config = dict(
    num_hidden_layers=13,
    hidden_size=96,
    num_attention_heads=3,
    num_key_value_heads=3,
    head_dim=32,
    intermediate_size=384,
    vocab_size=570,
    hidden_act='tanh_gelu',
    norm='layernorm',
    norm_place='pre',
    norm_eps=1e-05,
    positions='learned',
    qk_norm=False,
    attn_scale=0.177,
    bias='none',
    tie_word_embeddings=True,
    parallel_block=False,
    extras=['capped logits'],
    init='normal',
    init_std_qkv=0.051,
    init_std_o=0.01,
    init_std_up=0.051,
    init_std_down=0.01,
    optimizer='soap_variant',
    learning_rate=0.00757,
    beta1=0.95,
    beta2=0.99,
    weight_decay=0.0,
    lr_head=0.0165,
    max_grad_norm=2.0,
    warmup_steps=200,
    schedule='wsd',
    decay_fraction=1.0,
    decay_shape='linear',
    final_lr_fraction=0.0,
    batch_tokens=32768,
    max_seq_len=384,
    doc_mask=True,
    train_tokens=116500000,
    max_steps=3556,
    dataset='wikipedia_en',
)
Each number is 128 + 32 x the weight over its row's rms, rounded and kept within 0 to 255. Layers, rows and columns count from 0. The size above them is the row's rms in percent of the matrix's.

# layer 6 attention value, 96x96, rms 0.191, rows 77-95, columns 0-95
size [111  94 100 109  93 100 101  97 102 116  93 103 104  92 100 102  93  91 112]
[[227  83 148 185 115 128 201  64 141 130 112 145 126  73 126 169 128 105  91 108 179 100 115  59 111 166 130 131 125 154 113 109 156 161 144 121 138 123  84 187 159 159 100 179 156 155 117 138 103 113 146 127 163 136  82 154 119 168 124 152  81 116 105 160  83  98 139 154 126 105 139 163 122 120 145  64 155 156 111  75 108 103 150 138 120  95 149 182 142 102 117 170 192 140 123 132]
 [ 74 127  82 156 143 140 115 123 133 172  80  93 151 178 158 152 166 117 140 104 129  76 114  75 104  76  97 144 120 195 163 145 154 124  68 129 100 110 160  88 118 112 151 201 146  69 111 155 128 187 115 131 112  99 147 179  95 134  62 133 145 143 117 146  88 106 135 127 128 132  96 164  96  69  82 104 155 112 122 128 123  89 128 154 130 121 172 152 155  97 159 113 110 132  31 121]
 [142 123 107 137 145 130 169  40 137  61 122 153 128 124  96 159 195 121 104 155 136 134  81 168 153  83  88 165 145 136 152 108 111 108  70 128 133 146  92  89 113 105 152 121 170 163  83 106 115 156 176 114 129 154 111 128 176 194 142 104 122 114 109 117 166 172 102 128 104  90 146 163 114 144 109 146 114  58 138  98 156  77 106 121 165 140 191 165  76 156 102  99 162 115  94  65]
 [ 70 138 156 143 172 152 124  80 143  45 140 107 127 112 115 151 165 121  98 131 143  95  97 143 100 133 124 146  97 132 168  97 154 115  82 143 165 146  67 147 116 117 156  74 145 100 145  88 109 150 186 175 126 120  76 144 174 165 114 147 158 166 130 133 195 130 115  93  44  95 153 138  75  83 157 140 157 152 125 172 126 108 171 141 111 114 156 140 152  52 129 133 173 129 141  73]
 [113  87 142 143  90 139 189 131 105  85 158 119  89 110  75 121 168  69 201 110  78  68 141 129 140 131 133 134 148 133 160  80 143 169 142  86 130 165 122 124 132 141 132 145 134  77 109 160 144 139 158 102 115 147 128 157  86 196 122  36 164  70 141  84 117 138 178 152 119 129  98 117  89  73 109  98 155 145  99 128 147  92 170 123 143  97 125 149 162 169 189 130 151  78 128 120]
 [143 117 117 130 165  91 137 146  96 114 132 132 182  66 109 124 150  98 113 122 164 106 161 112 121 190 181  64  98 136 104  53 111 110  55 195 113  95  63 130 113 112 148 143  75  96 182 113 156 102  76 139 113 153 127 140 166  93 136 127 104 136 136 110 129  83 125 130 183 107 128  86 127 159  72 146 130 131 127 175 108  86 158 103 103 186 127 171 140 120 123 133  81 114  80  79]
 [178 131 100 142 144 127  94 143 124  90 179 145 162 108 131  93 142 192 103 110 122 122  53 116 159 130 145 132 180 111 151 140 125 130 126 120 145 100  91 171 146 137 109 142 160 103 166 148 120 142 196 158  82 121  79 108 115 135  79 136 119 119 139  98 149 175 132  96  89 137 139 188  90 142 115 106  89 172  90 145 140  77 133  67 126 143 217 159  92 198  83 117  89 122 141 195]
 [109  86 206  82 120 117 122 110 106 140  91 123 116 119  99  82 104 119 181 125 162 167 165 173 112 167 150  87 137 146  64 150 203  86 171 126 141  90 128 144 105 185 139 195 108  85 114 157 150 116 122 150 126 208 143 170 122 114 135 114 164 171 137 155 116  68 134 143 124 128 111 123 162 122 105 139 158 147 107 173 110 115  69 153 112  93 109 141 114 129 190 111  72 163  91 118]
 [181 165  98 183 143 127 177 130 179 150 178 159 147 152 150 211 159 103  45 152 146 124 204 132 119 141 164 105 102 152 121 132 146 131 103 118 106  88  60 111 160 133  77 115 123 131 166 155 173 161  79 154 138  97  99 163 122 115 164 158  97 137 128 134 157 143 179 127 138 124 141 135  70 112  58 167 152 132 118 148  96 115 127 160 174  91 154 156 118 164 166 101 108 104 133 138]
 [134  91 116 104 147 154 182 103  91 115 150  88 112 143 115  57 151 170 112 109 193 181 168 144  92  72 162 128 141  81 130 131 129 183  92 102 165 176 111 120 124 130 126 161 118  96  65 134 179 146 139 138 107 122  90 109 112 158 122  88  57 114 184 133 168 111 112 114 157 180 144 117 124 149  89 116 133 113 171  59 187 102 171 136 151 164 156  69 133 112 174 120 132  99 135 119]
 [121  83 142 116 100  92  67 122  76 124 112  85 118 103 129 137 138 116 139 172 150 132 105 100 132 151  75 149 146 131 119 142 100 194 163 150 174 146 121 129 104 129  62 117 133 110 155 127 112  60 149 161 110  83  77 138 101 128 119 147 205 137 157 172 116 109 168 188  71 148  86  89 199 167 108 171  70 133 148  94 141  99  89 129 116 100 151 142  88  97 137 161 135 127 103  70]
 [104 128  99 106  80 109 166 135 149 114  85 152 130 116 162 169 124 116 124 139 175  98 153 126 116  90  88  71 123 164 109 137 133 125 104 148 169  79 163 158 192 166 100  78 130  71 138 120  89 125 192 174 124 123 116 142 165 174 158 148 128 131 147 181  82  99 164  49  93 105 181  92 137  74 143 105 110 164 183 102 136 130 129  89 134 146 184 160 104 130 134  89  66 153 127 145]
 [122 138 168 153 144 104 146 124 150  86 147 113 162 145 129 156 164 155 128  98  89 151 127 107 166  87 111 146 116 115  70 103 118 173  96 106  91  87 135 114 154 116 128 134 172 163  58 117 113 106 169 147 115  90 136 142 122 181 121 153 186 135  98  76  91 157 121  82 100 126  88  47 113  96 129 134 165 128 116 206 153  65 155 103  78 152 141 179 114 125  65 139 125 145  61  84]
 [158 179 123 159  85  85 129 102 151 121 127 109  60 129 162 145 132  83 169 176 136 121 107 156 157  33  85 107 152  67 137 144  89 102 124  86  96 138 121 124 143 140 167 108 145 133 186 105 121 130  96 166 131 119 145 102 134 144 102 155 111 149  87  83 101 117 126 194 126 127 165 123 188 163 101 142 186 118 105 132 107 118 174 164  99 190 164 114 133  95  94  90 189 124  82  94]
 [ 98 119 123 162 134 111 127 111 129 169 188 117 166 172 130  98 107 107 149 138 156 119 137 159  43 163 138  86 183  95 175 104 137 146 174 100 153 109 130 114 133 117 153 128 167 121  65 174 131 154 152 156  86 105 181 138 126 131  80 148 114  73 134 144 128  96 134 184  73  86 195 112 118 129  97 106 119 130 158 126 119 115 113 132 121 221 149 103 159 122 106 150  62  85  77 169]
 [153 176 159 161 139 123 152  92  93 107 132 108 153  87 134 203 128 131 100  93 126 108 109 152 128 117 112 132 157 157 150 164  65 131  42  80  54 127 152 173 104 105 120 159 164 196 114  73 129 127 160 122 115 110  87 143 156 135 188 116 138 101 186 156  89 120 113 134 108 142 120 135 142  82 108 109 118 183 107 156 156  94  82 150  89 152 124 157 132 134 118  43 185 130 125 122]
 [113 134 106 177 101 104 102 142 143 149 168 124 164 210 166 117 194 125 140 130 114 112 131 124 104  82 167 120 173 135 133 118 105 113 140 161 133 117 115 175 123 151 132 116  94 117 124 149 119 121 148 172 137  93 149 112 121 147  88 155 217  70 143 134 203 115 127 127 105  90 127 158 124 109 116  89  76 106  50 101 121  69 191  43 140 176 110 111 127 122 119 108 148  88 131  72]
 [113  94 115 124 174  88 112 120 152  97  97 104 167 123 198 156 176 146 103 140 144 185 102 122  74 138  66  97 138  91 101  90 119 172  79 188 114 122 157 109 137  93 128 110 113 128 127 157  88 155 139 136 107 169 111 110 122 100 151 147 148 134 132 138 126 132 111  99  92 129  97 112  82  88 153 183 143 115  73 113 113 108 103  94 178 173 114  88 146  88 130 194  97  36 136 197]
 [129 147 129  96  85 142 143 116 134 133 117 181 153  91 150 179 171 128 175  54 158 115 110 154 139 168 132  97  99 140 106  85 141  90 112 107 123  79  97 177 110 134 177 110 150 136 134 142  79 155 144 149  90 120 133 127 104  19 136 143  97 120 164 106 107 198 106 113 176 140 198 110  62  95 124 148 117 168 105 146  81 163 127 121 201 129 114 143 112 135  85 166 129 147 114 106]]
# layer 6 attention output (transposed), 96x96, rms 0.151, rows 77-95, columns 0-95
size [110  89 105 107  95 100  93  99  93 111  92  97 100  99  99 105  88  96 109]
[[140  84 120  63 129 116  38 112 112 104 117 142 135 105 123  95 118 137 122 132 123 118 170 151 149 128 192 120 155  80  65 130 125  50 130 186 120  79 107 154 150  74 142 116  75 114  87 107 119  74  75 142  85  75  79 167 138 120 126  58 111 130 151 120 110  89 138  78 124 133 105 133 138  91 120 194 113 162 162 118  92 114 124 175 159 133 112 110 131 139 113 101  67 137 113 137]
 [118 138 132  76 117 107  83 155  95 137 132 158 150  90 107 133 147 178 131 140 122 178 139 138 154 148 165  93 159 141 134 112 132 156 153 161 182 164  71  87  75 114 111 127 132 160 116 152 123 119 109 154 151 158 181  90 145  88 192 159  46  98 104 128 157 127 100 173 175  58 119 160 102  89 150 134 159 143 168 161 131  72 137  87 144 139 117  75  96 187 112  98 149 138 163 193]
 [ 92 144 130 111 147 145  74 152 182 147 152 224 115 157 137 124  93 100 165 113 139 106 167 163 197  99 107 102 132 178 120 143 157 159 146  96 128 128 146 145 115 117 106 114  93 203 132 111 103 139 143  96 191 116 159 129  82  98 120 128  99 121 124  93 129  86 135  47 121 136  54 113 163 109 180 134 116 107 170 109 185 190 121 106 121 102 116 124 130 134 107 156 135 133 200 161]
 [153 138 128 155 129  99 126 146 125 166 141 212 157 134 154 100 123 121 143 171 148 134 132 145 152  45 119 158 146 111 120 164 142  78 152 123 121 113 134  87 108  91 106 160 170 155 167 157 130  95 114 122 103  75 116 128  29 139 140 130 119  34 139  99 149 143 139 125 211 114  92  84 192 136 137 152 133  96 124 107  97 154 149  84 147 125  80 118  75 159 155 131  92  80 153 140]
 [ 88 123 141  70 160 135 137 122 103 143  86 118 150 165 114 121 159 147 116 145 150 220 135 110 168  82 159  98 142 179  43 116 124 123 160 185 151 170 151 147 147  59  81 116 126 146 231 144 145 152  95 155  82 159  98 113 149 101 143 116  63 101 133 149 188 178  60 101 121 169 141 110 154 132 153 114 126 109 137 112 123 138 117 111 116 119 136 146 156 115 139 120 109 147 115  95]
 [101 189  79 115 116  94 163 168 105 133 119 100  89 110 123 152 139 195  68 154 118 131 119  95  88 133 147 171 138 102 131 172 132 149 191 116 133 158 105  87 176 187 130 148 115  85 106 117 105 208 136 124  79  92 120 119 103 148 203 152 122 122 164 150 142  98 200 120  64 102 161  93 177 139 147 135 162 168 127 126 117 131 119 134 135  62  73  80 136 114 112 122 131 138 113 135]
 [118 117  90  98 169 137  62 105 110 149 155 143  81 157 123 122 151  55  89 157 145 114 178 130 150  86 115 136 128 104 109 137 166 126 153 128 181 119 119  97 138 121 152 135 101 159  97 126 126 130 112  92 143 139 127 109 149  95 121 138  84 162 119 176  63 202 161 119 126 131 103  97 218  40 157 111  86 114 149 124  74 115 130 107 142 139  75  94 120  75 160 112 210 137 120 112]
 [116 202  95 152 140 158 179 138  75  80 147  45 153 158 136 146 177 168 109 140 117  85 119  87 129 106 176 150 165 116 165  54 121 158 103 163 123 144 125 139  89 131 145  79 148  92 155  72 158 133 101 165  74 101 114 109 167 121 110 119 112  66 119 116 134  85 132 140 138 161 171 128 118 159 141 124  97 157 110  97 198  81 153  75 129  83 130  92 154 147 145 148 119 129  89 122]
 [ 95  41 142 108 134 147 166 111  98 114 135 106  85 100 164 162 113 220 166 158 104 138 132 119 215 138 149 168 151 118 112 130 108  95 148 183 133 143 116 160 121 118 128 196 124 100  93 138  98  96 172  93 120 130 144  51 130 142 158 165 127  73 140 171 109 116 146 192  84 130 146  89 143  75 149 110 119 181 134 106 127 182 108 137 166 135 111 144  99  81 101 133 113 126 133 143]
 [143 163  89 158 155 111  78 181 131 148 117  99 143 125 146 135 175 145  94 120 144 133 135 108 179 158 147  92  94 105 129 102 166  85 146  81 107 154 125 142 163  93 130 110 115 125 169  95  48 118 165 117 113 155 141  91 138 110 125 172 166 124  98  94  86 154  80 206  44 114 119 133  91 138 160 114  99 143 189 179  85 172 129 146 119  91  62 168 113 183 117 159 148 126 141 134]
 [155 152 127 129 165 162 160 116 166 187 119  83 142 124 124 109 178 160 169 106 150 161 159 117 196 131 164 109 169 125 147 182 155  98  96  92 131 114  64 127 107 146 188 136 150 149 133 163 175 160 126  60 121 174 149 231 147 178 129  80 127 140 118 113  98 149 158  85 119 107 147 170 159 157 134 110 140 141 140 106 116 102 177  74 131 184 120 109 129 162 113 157 130 126 135 178]
 [134 151 152 123 151 113 126  99 178 109 166 112 124 160 135 141 173 142 172 173 185 134 131 121 213 141 163 158 113 112 100 169 166 153 134 167 106 151 103 141  75 196 151 155 128 143 101 183 152 134 122  86 134  77 179  89  79 168 186 132  96 124 134  69 130 167 121 129 216 134  53 152 123 155 119 155  90 112 115 127 109 108 160 139  91 127 107  88 133 108 130 115 137  71 126 120]
 [121 126 117 119 127 148 150 110  95 192 184 136  90 114  92 129 159  52 121 141 121 170  97 166 174  96 162 110 121 125 165 156 118 139 135 140 113 155 126 129  57 114  90 142   7 160 144 113 115 178 146  95 128 104 143 125 129  90  90  78 102  85 171 129 200  97 152 101 114 102  99 172 145 137 147 113 153  69 138  96  86 138 118  89 169 116 145 107 139  86 116  80 140 139 118 141]
 [154 101 146 137 103 184 116 114 137 125 156 151 132 121  71 117  65 150 137  67 102 129 131 109 136 197 111 164  96 164 122 156 142 189  92 115 137 108 170 147  98 110 137 120 106 154 145 168 121 158 156 100 113 107 139  87  88  65  41 126 118 124 120 152 146  77 111  89 164  81  83 163 144  97 110 179 153 110  91 150 103 125 112 183 114 109 132 153  72 143 147 148 158 117 169 213]
 [154 161 119 134 132 152  84 152 114 123 116  74 106 101 113 162 132 169 122  81 171  97  87  96 136 108 127 195 152 136 118  57 135 115 145 164 143 111  85 122 130 186 104 125  89  93 159 175 106 111 150 112 138 181  94  87  94 133 126 134  97 128 151 104  92 118 105 115 181 182  70 114 153 150 114 199 195 151 130 197 150  98 141 126 110  92 107 170  94  97 109  63 125 126 172  98]
 [165  67 123  96 103 144 114 140 174 135 146 185 155 147  70  92  90  89 140  83 180 109 104 128  99 131 171 124 121 139 123 150 109 117 153 139 160 100 122 148 158 114 188 110  99 128  92  78 117 182  55 145 146 107 195 164  91  99 118 130 109 158  93 113 136 159 137 161 165 108 123 168  90 108 191 119 151  59 145  81 102 118 101  96 152 100 105 104 124  68 106 176  86 104 147 113]
 [128 169 127 130 221  55  52 142 127 120 131 146 133 139  98 146  70  53 133 138  81 104  88 131 167 153 120 164 138 149 117 174 127 105 149 105 150 136 128  82  85 111  76 153  76 104 155  96 114 163 141 107  85 106 146  99 138  68 138 103  51 121 105 106  98 135 124 164 160 129 124 139 184  90 106 155 161  97 163 132 124 111 144 155  66 137 114 126 132  99  83 162 144 134 125 166]
 [122 162 178 158 156 135  91 178  97 146 118 132 108 149  93 138  94 124 144 178 117 106 105 135 147 130 131 102 191 125 160 107 147 146 160 136 177 155  81 138 108 111  72 120 100  87 121  88 112  61 139 119 127 108 101 137  90 221 116 133  95  93  90 106 161 129 184 115 145 108  95  75 157 106 108 140  82  95 141 153  45 135 163 144  90  73 154  92 148  88 112  72 128 172 127 110]
 [118 149 158 189 186 127  89 133 156  75 174  96 119 165 111 144  93 100  55 167 139 111 181 148 105 109 147 222 180  93  77 122 140 121 150 153  57  67 136 147 163 124 111 179 135 154 127 107 148  80  94 125 111 117 126  86 148 177 141 136 130  72 128 124 177  98 128 131 112 117 155 124 144 113 152  87 183 120 106 115 166 145 148  77  89 110 125 136  96 105 149  79 137 136 130 110]]
# layer 6 MLP up, 384x96, rms 0.232, rows 0-16, columns 0-95
size [103  94  96  93 107  97  88 105  94 107  96  94  97 111  92 107  79]
[[ 83  77  73 149  98  80 126 145 100 150 149 101 139 142  86 169 139 154 138 152 182 185 120 128 157  85 112 124 118 157  90 155 139 126 163 122 140 100 142 107 113 181 130 128 134 118  93 133  87 123 197 186 151 121 131 151  79 117  76 101  91  97  94  75 139 149 154 114 145 112  94 115 164 120 176 138 134 121  98  88 123 150 129 200  57 106  48 142 180 164  99 147 171  98 118 157]
 [152 152 191 171 124 166  91  74 125 137 124 118 171 142 141  60 102 138 107  43 131 104 151 102 105  89 109  54  61  70 131 102 104 111 130 161 153  96 133 162 134 126 172 174 142 175 117 216 124 132  93  82 159 166 174 155  99  83 114 123  75  90 105 105 172 129 123 133 137 161 131 135 140 127 143 182 145  85 168 164 116 136 142 137 126 124 162 144 148 108 111  94 124 132 132 130]
 [ 73 182 192 142 136 102 134  88 144 139 103  69 163 114  97 151 211  40 150 119 113 211 179 164 121 109  80 150 137 116 177 137 165 149 149 142 119 180 167 132 126 104 142 143 129 136  72 131 126 178 101 187 117 120  96 154 118 132 120 110 145 142 137 169 133 158 174 155  94 128 141 159 122 117 146 128 138 130 121 106 126 117 159 112 177 179 108  99 171  97 106 142  82 163  79 138]
 [110 122 163  70 184 180 168 122 154 175 103  97 101 181 136 154 115 154 111 128 110 101  79 124 154 133  76 171 128 100 142 116 142 125 122 123  91  90 125 116  94 171 151 144 170 119  70  97 100 161 147  98 125 161 122 110  99 132  87  88 174 192 119 164 204 153 159 177  97 136 137  82 135 142 141 159 148 166  71 110  93  53 120 133 149 122 115 126 173 182  76 141  96 127 132 105]
 [162 141 154 176 155 158 113 118 113  82 147 107 129 117  60 133 134 103 162 144 135 136  88 160 145 149 102 123 138 121 150 125 144 153 241  91 120  90  76 167 145 123 151  65 117 131 119 112 123  91 112  74 156  89  62 136 104 156 140 146 105  84 144  90 179 102 135 161 147 130 149 172 144  75 132 158 169  88 114  80 111 110 174  71 149 109  66 101 151 153  95 143 113 122 127 183]
 [181  72 120 144 142 111 135 120 107 129 150  92 111  61 182 132 121 119 162 115 134 131 136 142 147 140 108 170 107  94 125 118 128 160  95 155 159 115 129 188 102 128  81 145  92 157  91 151 108  63 105  98 100  74  77 161 130 139 113 159 102 204 110 194 113 132 140 136  93 122 140 128  80 112 230  93 163 150  84 141 167 144 149  91 121 117 124  88  89 176 118  63 113 126 131  97]
 [107 154 171 201  92 152 108 163 162 101 151  95 174 171 147 144  80 100 120 161  84  95 122 161 103 175 163  89  91 115  94  53 140 137 146  85 169  28 145 164  76 138 132 164 123 147 107  86  87 120 147 110  89 125 107 144 110 138  99  75  90 174 121 169 145 174 112 134 132 110 117 145 118 162 147 119 109 179 162 141  98 138 134 111 157 126 146 188 103 121 109 155 131  88 115 102]
 [ 61 134 162 117 112 117 105 141 126  86  86 159 121 134 141 137 147 135 122 119 120 154 162 148 185 102 164 107 182  84 112 137 104 149 104  66  52 163 123 119 188 125 151 155 154 180 145 125 149 143 117 106 133 121 129 130  88  67  38 100 135 188 125 133 137  88 115  50 121 111 113 156  74  80  88 110 118 149 117 176 121 111 101 106 108  91 105 103 124 192 146 136 140 146  70 105]
 [147 176 162 137 115 153 100 131  93 130 165  94 157 105 103 120 109  87 140 170 122 137 142 104 105 116 123  99  95 162 146 206 116 144 152  97 129  98 119  98  96  80 118 132 152 146 198 142  75 197 173 116  87 141 133 170 108 107 109  83  99 120 107 142  93 231 125 105 115 147 131 114 162 122 102  91 128 142 158 126 147  51 127 169  56 130 148 126 192 135 135 101 180 149  89 115]
 [166 116 131 169 131  88  88 122 117 183 131  88  92 111  98 155 133 123 192 144 141 102 156 139 121  75 192 112 154 103 175 138  85  81 122 123 192 134 108 165  49 109 107 134 103 123 161 143  62 140 114 166 144 139 111 146 154  95 157 186  98 160 133 136 143 139 124 150  84 116 124 128  37 141 118 123 178 136 117  62 133 111 117 180 104 128 139 115 133 132 152 165  49 126  97 155]
 [ 92 164  84 142 126  63 163  94  97  99 175  86 173 134 151 139 136 106 127  87 127  72 163  45 189 151 126 161 144  96  93 134 117  99 111 103 147  97 129 127  69  88 148 135 178 146 114 143 127 121 153 203 169 112 124 140  79 132 120 104  96 148 114 156 183 103 125 166  98  85 119 112 164  96 165 122 170 167 168 166 149 125 162 134 128  56 132  99 171 139 128 110 111  81 134 114]
 [178 157 102 128 104 169 172 126  89 101 135 140 141 219 133 144  83 136 169 117 127 129 112 186 192  75  94 154 161  76 130 151 119 101 155 108 136 117 115 142  68  75 154 119 118 123 116 144  90 119 129  91 117 126 125 178 145 154 153 154 162  83 110 103 111  92 136 164 124  75 151 122  97  98 124 116  92 143  61 237 122 113 151 127 117  82 134 116 123 107 146 154 127  58 106 117]
 [158  91 151 108 150 120 101 123  99 166 166  96 160 176 123 147 136 117 176 183 168  74 101 156 121  61 132  38 162 132  85  85 156 144 141 146  88 123 131 101  77 181 133 103  99 137 136 174  97 145 117 127 135  83  85  74 100 133 182 156 124 124  94 145 126 143 123  68 120  42 133  51  92 161  89 105 185 143 114 108 120 108 124 127 126 122 106 141 109 101 131 131 153 115 141 135]
 [122 146 114 170 169 116  96 128  83 108  75 142 115 134 203 128 140 135 143 126  95  65 137 124 152 134 122 100 112 107 119 126 104 104 135 124  99  34 133 105  86 157 104 152 165 109  93 148 175 156  93 158 183  62 135  78 129 111 118 142  85 109 115 110 141 117 101 143 112 156 120 174 143 109 171 191 132 187 116  55 123 176 170 115  73 105  84  92 147  72 152  93 121 103 128 128]
 [159 204 156 120 125 164 136 150 114 157 169 118 104  83 171 165 103 163 123 146  80  86 143 158 117 140  93  95 121  87 132 129 118 175 162 121  78  97  99 175 163 133 111 140 159 190 163 101 160 124 171  97 130 120 105 102 125 109 144  90  81  98 155 148  87  91 128 144 144  96 111 152 129 166 198 117 157 138 137  41 103  96  80  94 169 125 111  84 104  98  78 131 168 130  84  88]
 [104  98 126 102 152  54  58 157 109  97 125 163 132 159 183 162 220 135 181 111 134 113 176 137 166 107 139  63 161 110 128 117  75 117 129  98 102  99 155 119 122 123  99 170  92 125 129 124  81  81 174 143  95 131  83 114 131 107 165 143  97 168 114 111 100 135  63 187 160 118  99 140 127 128 144 133 166 165 135 124 152 146  95 121 120 130 105 167 138 211 106 160 140 171 104 124]
 [ 91  91 106 127 126  84  84  83 151 152  94 104 126  79  82  99 160 127  99 128 118 136 122 159 112  63 193 127  82 181 160 145 132 130 104 129 167 153  92 109 146  51 138  95 141 164 121  92 111 158 143  96 155 166 150 132  82 112  92 130 178  76  64 153 127 100 147 130 172  97  95 108  82 178 118 153 116  87 100 119 139  77 167 150 114 161 144 187 143 170 138  88 118  87 102 112]]
# layer 6 MLP down (transposed), 384x96, rms 0.211, rows 0-16, columns 0-95
size [ 95  91  95  85 105  91  85 100  82 127  96  98  91 112  87 107  78]
[[ 92 193 226 140 137 146  62 150 149  52 153 181 106 106 135  93 153 129  52 153 100 156 135  81 192 116 142 142 158 132 130  82 148 149  94 149 132 116 101  90 164 101 162 170 125 112 145 105 160 138  88 144  99 105  98 117 112 138 128 148 152 143 110 128 149 158 129  96 164 165 141 135 151 176 125  85 144 119 167 141 117 130 153  64 188 153 127  80 118 101 168 148 118 172 106 109]
 [112 199 140 112  92 120 167 141 165 125 130 146 101 123 119 143 199 135 142 151 154 196 121 155 144 117 107 177  77 124  72 123  85 170 143 159 139  99  80  57  95 104 120  68 114  78  58 156  67 104 129 141  93 116 126 122 172 157 205 121 120 108 113 111  91 121 136 113 118 135 174 137 114 117 121 122 102 135  72 165 126 162 127 157 102 140 146  96 109 117 151 133  81 194 110 165]
 [ 66 146 123 156 145 120 128 130  88  95  92 109 110 145 144 133  79 145 130  85 156 173 125 120  77 154 209 123 113  95  84 156 100 174 105 113 163  39 111 197 178 143 151 142 164 106 130 110 102  87 146 161 112 172 150 133 160  86  94 111 122 139  93 125 141  80 100  94 116  97 123 129 107 208 120 106 107  79 124 153 186  97 127  86 160 139 171 173  93 127 124 124 116 126 124 170]
 [123 127 108 154 103  89 131  97 116 133 146 132  90 139  90 118 142 114 137  87 186 119 158 165 123 145 121  97  78 177 101  79 103 158 125 119 181 157 110  96 106 139 157 152 130  76 138 197 104 133 108 176 120 112 133 106 111  60 130 184 122 161 126 129 101 125 127 169  62 141 133 158 151 156  93 133 165  82 173  63 161 179 185 150 131  93 139  50 144 155  70 175 140 167 143 133]
 [135 144 178  77  97 148 181 137 134 134 184 136 133 143 142 123 177 141 173 118 114  95 160 145 125 156  20 131  99 109 127 127 121 209 146 103 137 122 160  88 157 141 154 155 162 180 165 145 117 107 202 160 103  97 104 102 144  85 168 149 101 132 124 132 157 160 123 156 177 134 158 100 169 122 109 137 161 107 122 145  83 118 146 116 163  63 139 175 122  82 132 194  91 117 170 122]
 [106 167 182  79 132 112 108 135  81  85 116 193 168 193 166 125 116 165  99 186  97 165 171 130 145 137  94 124 143 125  98 111 153  95 197 180 146 132 152 141 139 177 210 143 143  97 161 162 170 150 102 156 160 180 149 129 186 170 108 107 117 154 146 109 193 122 130 156 116 147 128 129 113  91  75 143  91 117 147 127 129 129 105 111  93  94 132 135 194  85 110 150 148 145 144 127]
 [ 98 150  93 160 155 141  99 124  94  84 139 106 171 119 125 110 183 109 173  95 140 133 169 119 189 159 126 119 156 117  83 152  87 123 178 125  97 180  93 107  99 125 187 122 159 130 118  60 187 159  91 157 179 121 113  88 186 146 169 184 158 115 113 147 160  79 120 120 126 108 182 122 138 107 121 164  45 115 129 156  93 151 125 164 119 120 146  86 128 121 178 186  93 136 132 123]
 [136 147 151 142  94 148  87 157 112 160 139 130 129 128 114 155 158  85 227  85 159 124 108 112 167 132 181 131  80 182 184 131 112  97 117  49 111 164 137 132 127 194 110 174  65 172 143 140 166 103 150 162 157 115  74 136  97 137 141 132  99 172 154 129 171 154 144 138 181 155 155  93 157 155 124 138 151 179 145 123 156 163 123 174 128 126 137 130  92 141 161  59 126 107 106 161]
 [112 124  96 119 156 159 137 114 133 111 131 131 145 131 118 158 157 116 149 135 140 219 165 154 152 115 129 161  87  96 118 167 134 118 177 175 122 198 137 158  28 105 163  72 123 104  97 143 110 148  83 111 139 107 172 133 183 102 205 201 197 134 146 188 172 121 116 132 157 169 141 166 126  91 135 172 126 111 122 121 140 135 160 108 107 135 120 143 111 101 129 186 133 102  98 130]
 [184 160 137 122 148  80 108 141 153  94 134 102 139 136 168  40 151 147 107 206 106  73 130 121 141 130  61 122  79 132 142 122 134 157  93  92 126  89 101  94 140 199 167 128 138 135 179 154 154 144 200 129 149 113 111 132 139 111  90 136 144 169 103 100 114 101 156 148 119 158 152  96 143 130  87 140 109 178 100  65 172 168 171 133  72 163 107 125 152  89 110 149 161 157 156 160]
 [141 153 152 111 152 228 105 151  96 169 150  97  91 115 147 124 120 141 110 142  97 141  93 211  90 122 117 128 108 142 164 149 171 146  83 146 149 128 140  99 171 124 110  74  84  94 148 166 160 133  85  98 131 170 183 132 130 128 168 134 153 129 109 121  25 121 120 110  97 158 155 186 133 127 137 116 125 150 128 156 163 156 109  81 200 126 159 172 108  88 127 115 139 172 180 134]
 [121  88 126 156 126 135 124 125 136 128 104  92 108 162 148 120 171  77 139  99  98  66 154 150  87  97  90 144  89 102 156 131 145 134 162  64  88 122  94  76 107 151 119  85 163 145  66 140 196 195 140 133 151 143 176 136 129 121 138  54  95 180 111 122 140 153 137 163 133 158 123 125 138 166 118  76 131  61 154 108 179 127 149 111  89 190 194 117  86 131 112  92  98 147 104 118]
 [116 123 124 138 114 137 125 181 134 100 135 155 167  87 182 126 149 117 154  90 100 136 158  90 122 123 175  77 104 147 151 156 116 137 153 176 197  57 137 106  97 126 159  45 112 202 138  85 167 123 119  92 193  56 110 156 158 128 138 166 138 128  80 176 120 117 116 178  81 116 145  87 119 121 136 151 115 180 150 130 106  92 123  99 122 138 149 107  93 181 105 172 139 152 107 165]
 [ 88 154 144 139 179 133  98 127 169 127 140  91 162 109  95 144 112 110 159 140 107 149  88 136 129 158  81 139 129 146 107  53 139  82 150  93 133 170 149 121 119 157 131 100 152  91 116 125 140  74 142 122 111 149 128  54 216 138 157 152 141 175  82  72  95 139  73 169 164 152 123  93 126 121 106 141 132 172 153 165 130 174 110 144 151  82  97 111  27 113 165  98 143 171 155 130]
 [133 127  82  81  99  97 155 178 106 116 108  70 131 159 102 172 196 105 106 121 149 118 125 158 147  70  95 129 148 151  97  90 134  80 207 134  89 106 133 148 117  83  79 130 126  98 115 156 123 124  64 128  95  98 109 160 152  96  51 165 129 133 114 153 187 166 141 116 164 100 157 152  94 106 136 153 155  81  94  99 164 156 105 123 152 146 167 101 194 163  85 142 124 119 160 112]
 [145 180  78 157 102 131 156 143 140 129 120 101 161  87 157 121 153 123 104 173 136 158 131 154 184 150 116  49 144  93 100 182  88  85 103 137 145 153 175  84 128 147 132 114  87 129 163 149 163  57  93 210 139 143 113 151 119 127 114  89 159 129 101 117 105 142  85 173 141  77  82 123 184 154 131  57  94 150 157 113 107 114 108 159  99 155  94 101 104 105 148 190 161 122 104 139]
 [145 161 141 132 146 168  92  87 146 143 108 164 139 148 143 115  62 106 160  79 178 103  93 142  80 121 110 163  77 125 122 161  92 166 198  92 120 159 155 140 120 156 154 145 116  86 144 143 202 132  78 185 100 130 109 197 215 105 140 101 116 187 117 106 133 148 104 167 132 168 102 114 140 142 117 116 166 190  92 143 126 130 146 144 147  85 165 128  93 135 156 135 116  70 143 101]]